config.toml
n_layer = 24
d_model = 256
n_head = 4
n_kv_head = 2
head_dim = 64
d_mlp = 1024
vocab_size = 8192
activation = "gelu"
norm = "rmsnorm"
norm_place = "pre"
norm_eps = 1e-06
positions = "rope"
rope_base = 10000.0
rope_fraction = 0.5
qk_norm = true
attn_scale = 0.125
bias = "none"
tie_embeddings = true
parallel_block = false
extras = ["value embeddings", "hashed n-gram embeddings", "an embedding shortcut", "capped logits"]
init = "uniform"
init_std_qkv = 0.0255
init_std_o = 0.00368
init_std_up = 0.0255
init_std_down = 0.00368
optimizer = "muon_variant"
lr = 0.0119
beta1 = 0.95
weight_decay = 0.0088
lr_head = 0.0177
warmup_steps = 59
schedule = "wsd"
decay_fraction = 0.573
decay_shape = "linear"
final_lr_fraction = 0.05
batch_tokens = [65536, 131072, 196608]
seq_len = 256
doc_mask = false
train_tokens = 1100000000
steps = 8600
dataset = "wikipedia_en"
Each number is 500 + 40 x the weight over the matrix's rms, rounded and kept within 0 to 999. Layers, rows and columns count from 0. Numbers have three digits each.

# layer 2 attention key, 128x256, rms 0.25, rows 0-108, columns 128-255
469379546505534528486546440515499440428461479500497509484520496530519459495523494509511541546481545456491501488528506464497508441482452466464480434554564504515494510468512548509432462517474523447454504516546446490513452481524423543488510518500557474450489424485499495457467513487505476477465470512468478547507485561490573523465485449507507459501497453470472480557524520494506571525477
474499510513485434547446585517461513451471555538489508531467456521421542534512545415446462493446477524495487515598510520500481504517505575440497554512430507491409487464433470476511564447565565468501534454477523488557490546488476448445507493481485515516535445456582437514501487497474488497473440549476493465513457502506464497527512558512564490521448525523487473437526446550516490500526
461526388506474511474501513495469471494438504505477416375570495530443523436517411506509518483519511485506508511542538467578574492439461427480507454479559536547549478492530537523473518538437519459485488511515456438476552447570471504575484476509519508531437457548508535520495478518470531481454452478430422460518523489494523504486498434545500527433559451423487491570494578453514550447553
455493460479476508502517536438462510473555534541462506592485580490565581513483511525452560514500475521526486508518485534468545539513510534502604514471459474530513465491500521440579519441541538517474530495490512503523520476500465523539593474508497540483539518484509554536556504490493508509404512548501485539468543484512482491490453551459529504522460455497538483460467547541517524470489
520483503501458527520429501506533452455509541554490438460546477560497497469527474522591473540537525494483494509476464497476488477459475458480473464502445495488526519489486500552469552498497518542456479504560522560510510549520426514502464502526448466537497488517530455562502501541442432538543525548527513495473512467483540507523530526480482463456443528503547507483438526488482533505512
453548387489514429492473497468479525525529539540513528531509489522417512473505492471471455495536521562474465523451513492539511497484550530521595505526492520520493487534434504476537537446513503524498532508471524528461527486457551519470469500460445483520459519432478476530509451499491480457408515539502491467492505481534514475468475542555503525511501510535499498401489470526523525478549
555510471491501473512489579460503543486504568532465433540475474536510532451525491522430536513484549478373520525545504505471494584486514541509585513452477512544447507541455571474488493468448490489542501549512491501513505490496553516525539486514548502497535501533452503511559479514564501492454498512534518566526515492543489523539452488499475441488472474507488480468481522558524534483518
415571505543561484489577484425482528487491553495534489522471512417561459555450557478509488429502498517532482496508382504490544500507497480528555492539457497538528458466502447452547509521577555467456521487433495434475537493472562496537421478460508468503544518513434557508437461542545485460519527550524489559470497486479529444452567443504491455469432502487473563539526564495505553455521
419508494411454505483500499473429500515502496502433506547504483485495531470526601510481460453491527555416492451550496469471519569491531537540492512464491501485451451489492496492546539516386491487526481484552456515459513495510471451459535455517512526494453529468435484488497468473444540501419447442490509518513544515511545498479523499575520534487473528576545481431446522583499440454539
534582422531520467547518447498516539503471462482480428548512526475455558532443444483526482523522496579504506522553472475520472586484524573497585476438484516506508562493445529447499448531502450519490547454480502456478538539497480486491549478479427539469501559430439496542494466498499482509468480522501412535440485470482492454559532505496493472463493492511501450523476550584481485474511
507491516457473488471476626448528558500493521518527493528515475559471518474532465526466517475526509454544534613482583438523457501488479530460545518538506548452516489456485584555556503465458512445486464560454465517424490502480569467514515480528526514462473525511562499442529504473501571494449424469486544534538576462546493528484496545513537427570550436616451496464473419509547517467426
482482508452502516458479556477524462546491478540527538448455523560535461501573469477489466478479483454448484480535564496527504473529468460471459549516543484516542491489545523524447501514447531497482475479495454537484528461519524518529474546518553480531465519392479440531520556509499449523486523464454590445542486530505566570426490439465486502549572492476427454562526517496500497525465
503502479479477472475460478497532505511551500482426507524484501529482561417510534511439458459505503488467505488513494523528537442469500493520547532490500514547522545481531545477494489482511482457598496538541434447533462540520516533487527460508514458496511455483486547501507504514500494516479523501522531444505516502531503502507472485459505504440489530522527426412432549528513502458535
520487499502480500549508595552435483461470545517503516448499530464512417497534484451534483557507521431524525448577548547535469442443515522446462469578533536490527462454529477543446514586471458447535535523466498582591554489497562423502519527475504451461435455528459503520495507569487474545474477438509516468490454503489534447416448512549514519479544503501556433538483531474450530497449
469543540546492492480499424458601549463503450527379496516537549550497502448452480525509513527508499442496563456517444484474503440453481502495473392441483457516431458485486465545485554565543510555568557605489549481516533488528479535528487566548523541598481552380475529515485500457502518477504536502476443507506502419526515521508495504458564583498529537550465468425499469425492466435440
482503469511471466509481529479477495433448492550682551308483468451500404528509415476518500473545501488523451477531530573510501514536483483443451477567475500505538529436571482508480455489438556457487445476509479594524534423467556419527543503513584476414454496509497468581500545452498452473532460439511493421523486576559436506626545402546481467503483489449468471582552594484527425584529
507477574416498522516462518495501441500474533526570503448512517486500456509525441497568503494487519456506563499504494543494469473556517425490420532485456587489520433419520467508510503500498487384497499507537437527467420475412496395557520451475481446401477543510556458511461519484518510499563465453501523526507472543642472479590536541527511481455481548470491483589501506472470496505491
500491397437503521516511533547539539450511436510484480439561546476522547454439543426502468521515518509552491484520581490467528512412508511573620512528478480474487602488417495519515475564482505412401494523401535450412473500490496504483474462446443481469522548415474549442431526614469525440517494530536455544542555487565524517509452472621513502470507495526500461492468498471509518503481
540484565554529497525489433536469435577538536552407526518467525505405522517482457504474467515465502450451450564538448521453398463509536535547496436500524511488502463477515526484519550502501471482570571538473502442457476496517511536473534542521522512469529440481442544527453509475516511550542437498448438541460536514499473455490539435486536448500544556518404523477510418541509451490438
532490488483521511466493433496526515440465520463416455533468434487498509508511545513428430455461525467525521526417483495539493468420499506484446511410508523524458440505524497572514537553525477517517433505505459502486498558532488533507509532551482556465497557428417439478530450529506582472499492584531488431469545472554536510471435485528447503497542493439480432412451481548457506467462
492534443531532521497447524545554478596481447548443527505460550478484546487513357499511475513422553512559493499452509535502508536536485516496497451526455529443529501499509474461525514560547500512515513482495504505437551523463478583541598488529483494460519544514502501498504495507461508512526524397486498472537541470513446560578494557480401481541483452519521396537543460514513493469480
501425543529519506461553537428444487586498482569471470501480491488485536458458580473508424503566467490558523509513476476512550493479426527444444569550490509483466533471508530487478521512518510561474506494504590503499546517518472466512573468482554524553534530414482499455506566500465530473480515424469464548548466472468489517483554508468514523465512464519562476497504458512512495497480
487533478534589522442469567552490495502493470437492490457525411509520475496482478505490494433548498517483505436556496502518480532504546515534556568455502524494457436646492564478459484447517439583421517491468530439523474480478485567429456489461469511518533549439495499480509500523437514500441478548417523498535509472418561523463527537586543504495507470516476602478438519539537388432556
484544547548506415527472537496574540556498423488438479586522475456498530493515660527490505488461584449536559555446498447471466513511480531516518439477482501564424510469485469501505468498524405523591457510449517482485402499497494508493520604518534611474558516499498525436492487503488590512498528526555445606469496491549529503490528525576446518544468446423524514448413557606488517470505
541519538528476486451460478522520591521517500476511519511486398483432475468488463380416518430536475507555489545542491475491501485509497517544496552575484498486512488538502497489519539452463465491475468499492496454518462477494492540502508428500475489481502540495523492531521464476570512529460457536524531543518481509507459538541538507538497466474404495534469482501560539504485519495475
519492484504483509492460471479550512543565502514543486513537434492476511451498529519468524541473478535505478509491458511482487563500457552502553521563539522498472468523453500479546520553504474450483473551500528523467549505562471486497474530547447508511544517477550475433508505529546504487498504493474455514509483515444527540450471438494446496546486516447493478523440547500527558490416
517452411535496525517449524474587505378475495519387445507518480421560468448529573522511485480488502566420413500484523613501516448562409517513404511500599515527492556546496470439510525457478515541501546503465533555464439499496517524524523470476484555474546450474476528503494486473530460517533505490528554555591565452605493508450509528453472568466518441508514584497455513481521509510502
404492480538494454552462524524503474511462524504425453565444432442523471536399453552542581566508540507475483562586607514452556506544500547557504543542465474461521480509537463574470459582489521549476496452470493471482555572522542484460520564524518469492421489591464506469472505525494546480460487558531569507466497550497475428585529499463484471506516564498487478500543480416498460547484
521636499481515563543495466498451492544412482475467520491444470504412512526492484505517516504543476457601520548506492508462525464501570517527522499462501448469480507477378490505543501483534493472566490493497507458503601464460409468526497499434515513527506480495559515489547470561524605473460569521487542552473549464500464437524469470546451516474521496472465485509495547490443457435479
546528523514440489557481474463505445516542530499464448400491477524460424549441503491552499535457427382506521483523531568539499462500515483540449554510497444433479481473510495501479550575476479536510543494521468496495497412449473451496457537481484533554498539431554517523478479536475519504525487490569402523598466536571474516435485482501533444456509557488534469485471490485485458549517
491555550526577503511525550462556476547527502556555430545492493433473472555583516454542505410504409447562508509477519479480497483466468459482540461499541499493490516446495513441470464475521487444474515542467514496525526495525534447539526472525539434485575497504580535502520482500540560506464507510510479485562508521520509430467561552492506458520496524448583521515471427539471479534539
515518493417508440496487506421500451547528511510531494414489563476542455452439467516483473518497470572467450502507543576471440438524617499426483528529480527557509490514502472487547426426452539488472429471501529509565537491519512479517516573446501477488425491470498490541493516457539456450479541473499450527485503500606409499510476547457452584588522470464477491454453484507590469509541
594482470467460461486481509469483487477429507511510526515508478559515453456483520536483443490541476548465555533483540479445506517514485462529538515531488572500550489435479492490494487495481560514463498425506448488466544576512504497575514355541567508518462508512546505495515510527481510609533470480479489432512585428462463564528565539487560453505540481461489563458463521495538478515493
480454531489461513585463511538554541457457470453468469502479503518475549492495513535506513534526536471502484484505508435501496506513485556479515436484537554536511476539535471501518491546493495501490588513430551495509507522436494439526512506531533611509454604548491470505545448478581398524553532449435553517478519570457481463491490506480519489454487497513518458557554464583484544583496
524516486550592453498515476441514562521457530420497519446504476539480467448561510469453525451516476516471465489428543485504419488467484519524415464532477468513575529478467556533510479519551525548522485562432523501483474522487518401510486470489531557541535476572478502478493523524574498506501513523501528529437474500451538438448486547566455517481462528550536457520469461514463456411515
473486428441445474544400499563428465501497531490550516454482574443446460514579440481479472490499490468482530467533555523488432435514459460566453479527493502490496486512435477523529506490620570451455492450476548550490506442469494467474554435576520477556463443512444488517425500574505530426453471413507520554518513492532428524500492540542538457570537466424467508512479529469489565399596
448530458480528483442498493455501504504489446478493545457454515531489514555520479555496510481455524495469465461479466583478522510502583482431597509489462498464515550494442453479500536507536439554538539597412527499477532517527484514493490464502509508490533602520459511511478504526417540467461486467465552411511494478561548536526557468530499460512464526511494515494566542523469492507494
477480434437488469510502509504511524518489501482478446552514510456533509467513471529482503473513539468519556424498555555514462505483460515554529456503510537455481539549452443524498494451475459416492455552566584499528518503432513563522494498456493578509526522529452526517539495535510496456511606404458495471506528567502475507536455514471450508567503474559518518515444514541425568472483
493529525485524511472531506479475425459479519468459493572540529471508507454482613535531548519491508496484497487603414534538447482470487424433476557556453451504500520514481509515510554510509539450515479467478490585576505450558538451536537533475461541486413455477600510450531559507490571530482544465555473513453513495400402487476522504426414519419474579456536479490471475509533462500493
547477449566502535501508523480471469573467443535502529477478530482512530463530465465539502538513481455430477520479546488447516608495477494492483469514509500494567515458490496461462508540524460453572539487509506470439528555488539465550475486566564501504420579483428474548506430469576487536507510477552520548435500516457469456543514413549561448483478458493535534491533519546511484543487
498447490492534467539537417535460501515489491515462407449533574468475514471458475488553451417536495538446516533502532531541488531389544411483524538489450435510484501516525433560495452508520510555423562520475468488468475498484491470508511479495548464498487529446481412500457535492543470429498506478521543506472494461520565482506498437556524513499603509507526479517515526441478507521491
487376465503500536497472474470479482543519535525531525495534480455480504531517494500483530568534544466478491549495444562386503451487481475552503524456455570473517446531444537543510546515500465491514487460496521561540526406471504457547524526506589477465472484505498522480458443465529482512491513493550507555410461510553482433562536568501519491503488483466490473511497533510482528532532
459495537520507485444449425506588510428503495546522497472459399476517544510479608415478578574442520536406522462491507584514401483480472438509453499505570471418412439531496517518513470506457505438536455456460410558561505494634484497502544527508529460525500464517503485443484568534486539517504503492498570366547517571488530520521511483479555530496527422542528486518553505534544401483435
493466521528549540511483467490484518524532503517503521570478504469481535555524455450516557507488509470516481550533490473504457480470578501547510505435490481549565573498466459538510593578477426467430491525522499472519542499492481501529513514559524481443475562493573504468513479544528459456509497523431464597464511429555541448493480531513479531450497467578474539457534582596454536519538
598466545519519540481409428516514493519467461516452485471505505560519498490432482479519505463493497449481456538447477525518419483479526490520529499443473506548494480541488469514530480441481491538491478481494504558506465436542493467521438482479458451506515543486533498537460482556545476486624515519494448480484479482576529500504514578492515543502447567557467578495468569501464543516565
495501578449525459499449534508499577503598509543557474491442416464428492494497547485488477507498517466460536523425469436485541568531579430438488570501555428561534527536485518507489485534487501573507467525511422475449481531451476482571348519452489498550558547531485552474503444511551511424501535566556488470503504485516547498458502541523493549516544571521493493538428418465517489460552
420531611508445490495561507457520461500499494525484498500443577512459454518558535526481532505455493436508481484527486479537450532514483504478484485518498481465465520438477476524458512501467512500571454521449518486567437436386488533507426518506496529449506411489458440525465491559475531518380466582446519532535531451446480508436516448507518562557491529533438474511498478509550532479480
472437521477563467480568527431450595480490441522430483570515482573433533487519546567454564536562576482507463510474493448471395441515483469503509522493466513482537510501463595495519485450478524479498503451525491421481503506509587526501552489441475449567593514555507499496519553432551502540496543506532524375481536435501550546503509561516472470454522502472426562445518473513503443469574
476521467512481563480483559494478508575484446507507485549568483508580463507552526471446536539522519513463508479476529507465524530573420525470421480524541436587486447561487512465540475452475460461507542507501519470470505492498533531541422549480479507449477528528427371542524461494501477551534487510444471487476488438531520508486495503491504515492492490533498427548476534553507513516488
490502516516487519568469530563496522477472482489411557525528512523515522494483533523542569520502479458570510481481440529450502449473496537489462494558561526504509523453467488508490440493564516518486494520512433466494462482577550473497545463465446531529420424474398479484442529493501451570481476449499504413493487460540535495478547456480463591496484520451515430378518528539513489473480
475534544557465440513586545488587508511496526536463483557484521473453515566449627581506516451600520494527422503538541526534456486493425559486454506534482501419497496562496500543524532477507537549522515529482490572488465470533539450494484521462452456605472554443433490441470502525517506482510516490475486501490487542535426512494466527486524493464536528473458504476485480490470559495533
542429480484524513552456485487503520564529426536495528564483456488525479504512452546506550480479460518519492490510532526515460491464506470487583541457454474479512511537515565489472499484526398537545455505497542526533503488465531582484480524437483539539498475518551604478428523473574597510484503511530443453466464509501533558490504521505503555546460555503521514436504430607415521539465
562534535470468541409430555448523530600474502509469501590476519494544489485463433483558488474531540471488543513491461429477529482473493467455544497500541526511497564430522432539554512471539500413524571526547490467497478563385435580466520459504500514493525555478547536523508511514490476476455484580474513454485520567468479477457516489460531455501450516541489499468517504504439491502523
502473451536509541467515468506577545517470453525467520483395550487514477439503531539484495509514487501483540471415466448486559462538571490507532491464515491496557526513455484516508567579585457523454516478433532511491482440500520497525453481481547554492469535564441542488570438602530499496489456563511558491512551512471487452488428489501443495568550515494512473459533442511442466482506
469576450568550505515564472571482538440544506491502488460575418453490452498545461582511472492520446467490526509517518436519445531508478494569524520462545461447458476504514586489538555521488505575530576548467481436566512529522544499526482444478460547502540466475469489521485601460494493514525513514550467554520546532574498516477494492511433563529475439497502462499536492498486468512486
490492493516529392502516584484454462535448484554570481513515535473479498502510548487431492472516497460525488523554514471488510576396536527467542527462501527522553581522464513551490558488488485515576529548516415519464475466481395517519457444502509534471486548511485493458581497523557561429527536517541538515462500486479400484498506529500509483533486469501540469486495539488515481485506
532494535563526443434528506507465467545470636530419493562526508510533598445574560418481536535549455520501478489456473443548438457541513510503474427528480513453497476462450556509533600547502477468507538494471491500513472430564569501523498525534542543514494492475437473478490576504473516450554493438519471504543558503510526453486514570512558492473577453463437470484458528599556438521454
474478475464511487536442503483454502485448501436542463481516564507548488541550492523534514514509495492499489528464490476487547509558523469492415522530514458498478566518513556544499451579460542516504515570461527495472511527455518456484551451458564547450511474499420459530485493427496525556468506461502437555486512477439492479558460547500531523476482499491503536480484508404546497525511
480463578510516469443532409596497481465499464468478481457527477485492567470549522478528513507481584575492510424497461473481597524541485472577451481521516488494493523497496522493522463525552477470502415542557517432528535546478497507553533501529477458590487548548444593467470507552544567539483472485543523521476509516479484405455528545510526519494580504503497537537440560528502483472565
525533482494444403424494547497486554462491478539471530462481490505439473458487524505416458522520541480468459462473491548519416558461519503495472430445465483486517540538484466506505525583500452540495535461552562519506447504488528548529530467519483498466532465463534475474501534511560532554488520474491498479458472490498518523538411495506471488450522497473542563450573577448440519508508
507437508486551454507475546557504464500595521515647423497518482517546490534496494434427498482465499522443460450485515535532583497524569470500528507555477583494529545404538503492475533573441513508534519447457469479573526559542593487551515511558418487506517505490481519489519515434436444422580543575495458554526512579475435408462501467566502448452473484508475516548530569472492492515539
515502439517412496578565460597535538471472561563542515476488442513506469472495576416520535535496509477493485451475535533497544498569532537485465540518537552481629599523542522530490519457508525410416466526482479535512500462566474490502446560432517401541515479491552484544500518433469426477587471580522538532558527509484516521560512577447513475473531504449440556477501494546483540553515
473555517455471435419592452469533542546428496461565460542538480521496525534508571498521509449433468489478480577550530523485564558509483496556489483560505445527488498476477553541464528443525487518496470577487503562539545534508459610479479522492515586520438563511446474464499494490517539541516555474529548484486595470556513480448494507534507497517541509486576510462507487487486472510475
561499540522509454454498559463509469511498510494434556516496471465512544497512479470511493510541483503567530486497489437502529492433538514559511409447468486548485525532421535561479508471522495469542482505541509491500487460485432605483531512481486539480486450480482534442523448454551480508441443536521513505472623447465517517504506487512528493534479459537509461409497475562523399552531
459383528472471495464513485474535544524518539533412528557511535467520447507528493483508532414460511527523462502510562540552522490480464504566486586498463499560546485454571460582471484571492507483444500488479515485506530438521454456531512506554464530492455466471476452513513523430476446504488436483471495531514522495549532538572455563461496496490509529519515500489491452564491450503442
490480426469451514480450470521455498436543515518503496584492532544554562532504448508438532534537463504523524514477470477527491469497496569527510524531408571480555460482551455471501510495477515494484501502483446451496450540508518524452484519520483551463518560473538474523563528528606472474511510550418474519424419469514439501524505483555514427501511510497507470443549480519477532454541
491559413532461528523484542431525567445535492553500537558530536466538483471506471509470535546538489505478499478508487502521502495516538494530558484462450523525536564502549469490555485490495487523447518501462550551516506511492481501529454509521472462512483530484468525479519497497506505461464550485447491470493538540519538468510450519494520531482521498525520515446502514559469506465502
545474525533569504494529535537464442550533508443623530578494491432538517539546502542436483562519473477440492554523473532470507520487447485478466507480553514482472519551540458499467510528494515534491531570538540458496450510521624497504486455467543518421538519531499561486487495516512497507501490418497516508485448441486449536578500489551508424512442451531470463538486486430568471485441
487492480481526450565513487525592534485488534556492464476497422522436493459482566484515533552456475550488537476494495512531486526513509571497554442500515518458513500549477513472514487428481481487527533469508515544495544501483510434486548559486499472548469530421446468514498433471463442465514529528525533585516519479532495500458558505432512531516492529568527495477483441582515496468506
486519524521511615501556480551422560484524434437560491531537409464547522474564476437544545452575509535555463476513491557552471486479541503511513524443548482566478501478483457493539510515426440492529481557480575550493512416501459548558471505532594476468522519542489492554553474486568511556473548550490510539547490516588524505522465473509461466452479413503508417499519488527541454514481
520537454486511480490525507468493511504449509455446479520507514507572512533540520501464457485519475470503522547448490532507534481516491495544488523528475429477459517447473520464472539539505453456569465455504510488495533470509467537470505430549526490490484521523455584505517444577505510524470480543506485479503490472530484490548450510479483436482515442478512477426515493513455564507483
453522519534535437457503512503576459487485473448474501561488503441439503555455452403525544463479460477469521507516505453490523482521495528447474471497481515537568544558515472516531513466535511510572529502541553540531576537504556482532454478534511458442522532480551502553427443490476526537512494497500504458517524482438501488444505478498488513565506490465522565529492422553516499461520
532517498538483450496504386451510430501484528450378490500445530568394451506481487471527472536453485440427492438484528440549477485470471455510525481513582431511484543524491580543474515440517518541507498479544546509486494437495516514438533507523438503495467491508482489536500562481507544470527596503518473393567462496500540482463554448496558536507490486517502528577446590470528529467412
446545474509425504507449463483506488512490521481482520488488532476475464557465539511497460493461524526520532470481506532559524470452541572467540520484473558518437519533436483455538528502514476540462499501516508499468550500508528509533506530488476515473482427456415487517498483506518463525488523531450446489534514461512455501478541512442503507555502519567563517485492520530515449469490
538452537486484463540536481505470495584467575475510500514487441530489453490435493525492533500505504516454513545491517501435512543494491556504526502466452519476497417534476512450531565444517436489510465479452487481506532474476535632466498520524504530509462505433528512439458475543472443486487535513474495532510484551551524470539555531528494480467432547502570514400479471545506514467475
537472499463493459427490490477486520459513528500405531543464457497525606494498511482475504498516533545532441502467461454495533537448458487511550458435528483524473467490486530517488538470557482448472451478550502409519537626481540581514497450520524501532469459429426566451497450534486577508479575478569508494467500427485533581590499496542521499479530497540480483479486516576543566440496
509582505535506470518489502428453460544479551533443489537462542519464520511448520552558499530510495478564515554583450537545490458564514584526492578571508458491492497591471510518521558475566483498488539559496482537508547451468538490519478474424528514517487509513499496427524506480516524524517501559488506518527519509524554532417523534509599516591501477457478497441481488510542535541507
564488584464490459486510497513531503482434496447548506480551492553515461565450503526560531568455488490548552477532456556461490521524531504490445508522508517483473522539534429481460506458530526503567528491490572536528438502527514523517505539477473540472476515486498442491459470488464466513518532479560490480502490467504501488478514438497487449504534576477531488569478540491482460560499
458508446526475431487528534517492487527476508567610578429565475453490557575533573439491499507513505499455463487621577538466538391580452480517552513600502515520547515480564498485462484428472522399379478480513475498481536486512416468543594464442451466466515483539485475542487473533477484483534590462520545496548475514529518497501507535476547466525479501545547501457529507476552525536496
517626546520481464488529399528556561576552518502386477620454539537471520477527547553501456551510516535488516475504481440475557470505579514543533511480505443517461480530472511480497478515507441515554528502479538420554496527476501522475524493506413555494581534521415477474501502542513511511412550524596518479489529473388525494415502489480481510526501495561487463337423465543487553467447
486512442486493490524516478459538525479480504505483501494499430486529516505508531509484531540520511478530458537556521489482502485534519497480515454529534491511546477531498545571479460501470495492422461445489463557521535451530522449538466565488465511491487504576531482514503518506500472526496515494579487576484492529459526452542427478469518434446506482506477524500465555495517479529525
469451499546489468517529499519514466396479523495529523498443562532577483522561469498506477576574515534536489465454561558463535573547474544549424502475468527509477510419517498479404550489515465453496523481546563443513534436436575438480586513519452463453472452500448516448504399538497532543473413531495458551518562441475400539539471494566490436491465495468512412584509558476560493541507
439477536494502532471525571480451485491564539523544417537509445524483517530548507502535605445497436510395465537476452454495529451499517451490479486513436478514527475547483532510472466529517578518433469507464532491528553495511499483463479470518413512503476466542468486479566498534495523544427512539397511490500477448468545486443522550526479504446552568510511522511502540519436561450571
480470399510538524506471490523491495527507442492565501485472404490441470471505410562491498482507430530465530468421529524402499492513520553523460459469431478510511473434446497421483536455478541567538494419492549562441494510498461454437467570500501429494528475527519489493523528500516502460511498473447522501511540540579521535577510509534521501556455503531515540508472558508471478506488
514521476520534499437442546453508496525486495538364475513508552493493503550551453542508456475531498491447464468467514449543511479492533497481541480522456455476444533536430543483554520530565476530525477465513438441504508533526502635533501442499542541534535493424480488516480491515440411562462448519501425515501494445427468473480536448490523639442519501494511493544480497523484529466547
466443480476569464469471491564461508499515442437433506498458449499480550405487475507475517532547511495489499458449461451501577483519467532557576568473505548477488553490539530472469581498445558509536568517475561436456442525464477481411521516536433480555450478402456507439510478614542544441490465522528477508496514458505542470529488566551470492535481421527455489402511522514545493479528
404551532514552527517427506492464495513539458479395504578524484495429574497521606532553487484493483522424527476480452506517478495483496481516521499535489475493507469585482448546553578497487399508522524488511445513509443497541547448485537529446470513482483512513503438515466425427563533488497524508485524484506529519528518454518461528546537535449483578534506521539510401567534489502464
451497445508520578566511492488460516473464474553542429469576546509490482433567514455523496527450500520552428542527564562480546472494550498501496531578442524561523538484467475527511474512464429424422557542469497503554545479482420513515496483448509458466502529526524471499473498486499545479514585459385471552437555470540480433497461524521513488459542519514482532481447495560569525465524
472517454473531482435462502501497497547529532507477476563461535538490496486570437477486500497509508497558534522500457467481489564485540439525505472528478537555493538451537495470457456468541502470435498444525462570466519437540511432523511465519506475487510477476482568544506498517510527498487500487417538545456475619479505459509559508506474450568475577499444527442452548512515464534483
555494480492462477461483509524520525433554502499546523506543563482511491470461551518558498423522550513481492551513510471476485541549477415563533490513497513506552538468440526502513505459487497515482496535553480514466430564503521542470518501466544516549528486503527498471478488489503472510524612534464474431466533620495535506429481508439506541517451530477497447437465467440467487551438
531479558508527588481589535449476451476545484536537494517428515592478422492506467488555484471488511518559533511508526513525463557457500522455521592527525510472509511517534509563461543464500431514448493496470511574380585464487489490492436526444451451488518546499526527532464520617530475437539567485529496444505495500515465545487533549539533434565494624515583456510521442529514445435528
492506460455551463468493522496580461613496581502470519509446529501445492562475410490511505430504497439486472527458426434481575485511489519540533457473560536528445458536437527498538559379522439535412483544502526543463521544514478500485558491453502489498535538452540537537497510463485480472519509519431530495496482496614536471517505524531588452475452463475521511519481506490517546472496
503510505519523499497509514526518449547456546529501499550501504531474485539515457486492482514459517458505477475447474537553483493510447511473565454518467498492510420482505432482526423443544505404493479452512515522529542514499573505523433431550510436510485508519557470584420461572545504441503559501489472449477488473542532488481533535494541533557478547532456495516536485493479496581525
562559474519528531431559439553521531547503449501499527511528445503503527486492436528557532427502511481473481543494492498402536483554490486519584468459556547506498516419565508407500528490511509478498465619507502470526384512551526435532517496530492446581522510536542537496531508437499506524492499497521438578449506514463492503552445504545488543501515451508512502467453496506451539511436
498575467481535608468486379534469605570448411501461500467471510568471536487479431548447457467482543481528460597533494401531550441464532545617532472407467523512460485507446488604516492454533473467463458464500601493562443559452477588422481482494490551472528530479468594512518416537535549532517569505469571523371550499489514487540541434555428481519549515556532502431425459532480509457454
510505465491458532561459433567516401494470518485540475445499496526540463489466516445455488395471540544581532475473489498483547497551472455483534474506442539495582531465461537536496537472513530446557513491526557449518491457490487458544527476521514554482530539464484536456476576547505601460516450418576510425529520528495440477487517476451542447577486512468536473494551476537423467486614
556526421499450476456497573480433486517460450509393496526520479455517448521483463491501440504549449526562472531442456461404464490517460536572495512406549513465434506602522519438541462499486479476510545479495563402532461494568505516522526480598522474391588511480546453480485438585495541569435537550485451489547514521545512465500506538546467450452474503476478463498515512555473534450529
498457456558483489459531461412539388504430493458475491536491507504497495569425603488524572548466562493551573439480464365428571518549555473573516516504464420567435491564492536460487524510557523572525455547526483528508507514523543466463480417590496533526524550450500587459507516522495524485554515536514460555479512446404583500410432496502575530503537604549508493438455469566518483447520
460554512517438485618497516534527528492508479524498477460567462511485478507560495488476442543469488461493569571420502528501501547488484500465433500482480468554500481504525503496532495513495442513533524513564495556494485567514486508475454547491512494491480561549504531462499508502455522397561471465531509500467470487453442471493513481463560509504478513484505579538579553391463481424470
528485469528490579534512501498466496571507471555544487475510575538511502522458562455462490519554513440482518515476495481564412503489515476461485479540522473589593506542513523498511475457488553469494539523476534549486474468523534515519452495538482477561507454469581534486476482475498433496558491537462511485607502479496513540561522495523549493535552489468452474516496582512493479576544
502556448486426562530494548486442495520475507496566563436531484538517426495512552435487479512492489493449559481466523523509543559466488514507517530500475478524479490524450483508526527465615494477464560490479531506504497566533520503473475511555484477499473480483511478511435519554562487510505536502545542481556500516557547483471512513544508469383496509447516486499451543477515560511505
498493514533467509483567449481406474478514497523435478464456546526475615441501503466470492469452440495486496500492455419533500457476445477481476455511496492504437495499528580463479436506544557499526503497514534551530464458450527560483452472516470468525540457485443498502511496498487562539485500471520471416502532488485516548511491480485485504456507524549557440479509504486495494468512
485507518510482510473564431519561529524558480576594487458560456552478416512539482514382486479537499478500527563434469520482583503539497557481459552406381499492526561489534456485519469456498480453480527474514574493524605499496544542523520530513506429439497479561528520553522505482586495444511549544579557544442476478495497537498515508461460555568475468517521520519487542540472496512592
455490498453480453507485550441459501490557511516494524480529494437527523529526550501506469511549540512459592497500486528551546522534549547470529461533528487496477573549489510517488512435528564425494505553572525507489538444498442619502529484485490531465533437472441483434471519535471400455501505489466535546525523428541393500465467528523529441511543496581479518506604504568461438488517
443519508563559451508484558439467572535505554568532521527471569575506486498483461516460537521539466495422475514499457371548564433454513478550497531403533509538430455457527508526454479581545473583452493541517474544459447527498470517505448499567551530493509507420433497548476439569429524441562569536510492557478436519589502502469528505520525492512425517527551484525462466483504479435466
530455482489488523483538472531548494517490519500515487454602537452498502460476530492477470488542482482505457491509543545546524506548496529511492493568471574428535530556439473496513522472495542417454551473552578565494504481537502467428463491495529501491513498520422475587450457521519495482534488382521513552507558495491451513536564508523529504497475594399505501520505545510530487507524
510454455544502530580540497465485501504443454460558470442471514476522536516452500503471521476551494539509503498514545502455442474491486464418481468455489546433553525559507476516500492524519514491445565453477422393458492476461481559468465538476558464436543470519475525511431513511488465391488477462465493510496502565534526494486512473450513520480480489509525490527600439503412494489547
523453497500536444539477543519528516495552481473511417448446523493471523473475466482503469470431466488470546494470548530540497502460501532479408511497535477478416474457505422509459484421517587491553489535521433494427537547464474447470502508486523521472529484477495504448506448555498533420442442508494578504484492441518483520471524428512563492516503471481563459531571491505481446508468
507491547546492520482508538484496492567457548491457534450486436492544427485502536461494510465497485496524548456527491504494482517497480553501454463534559553540517501464534501559487574449395503458482589511464448459490537558521464421466512537509531451504459540521473522461438442484488449527500516539465513470548563441486561500430471486527528516484509496555488507493451533509545406471564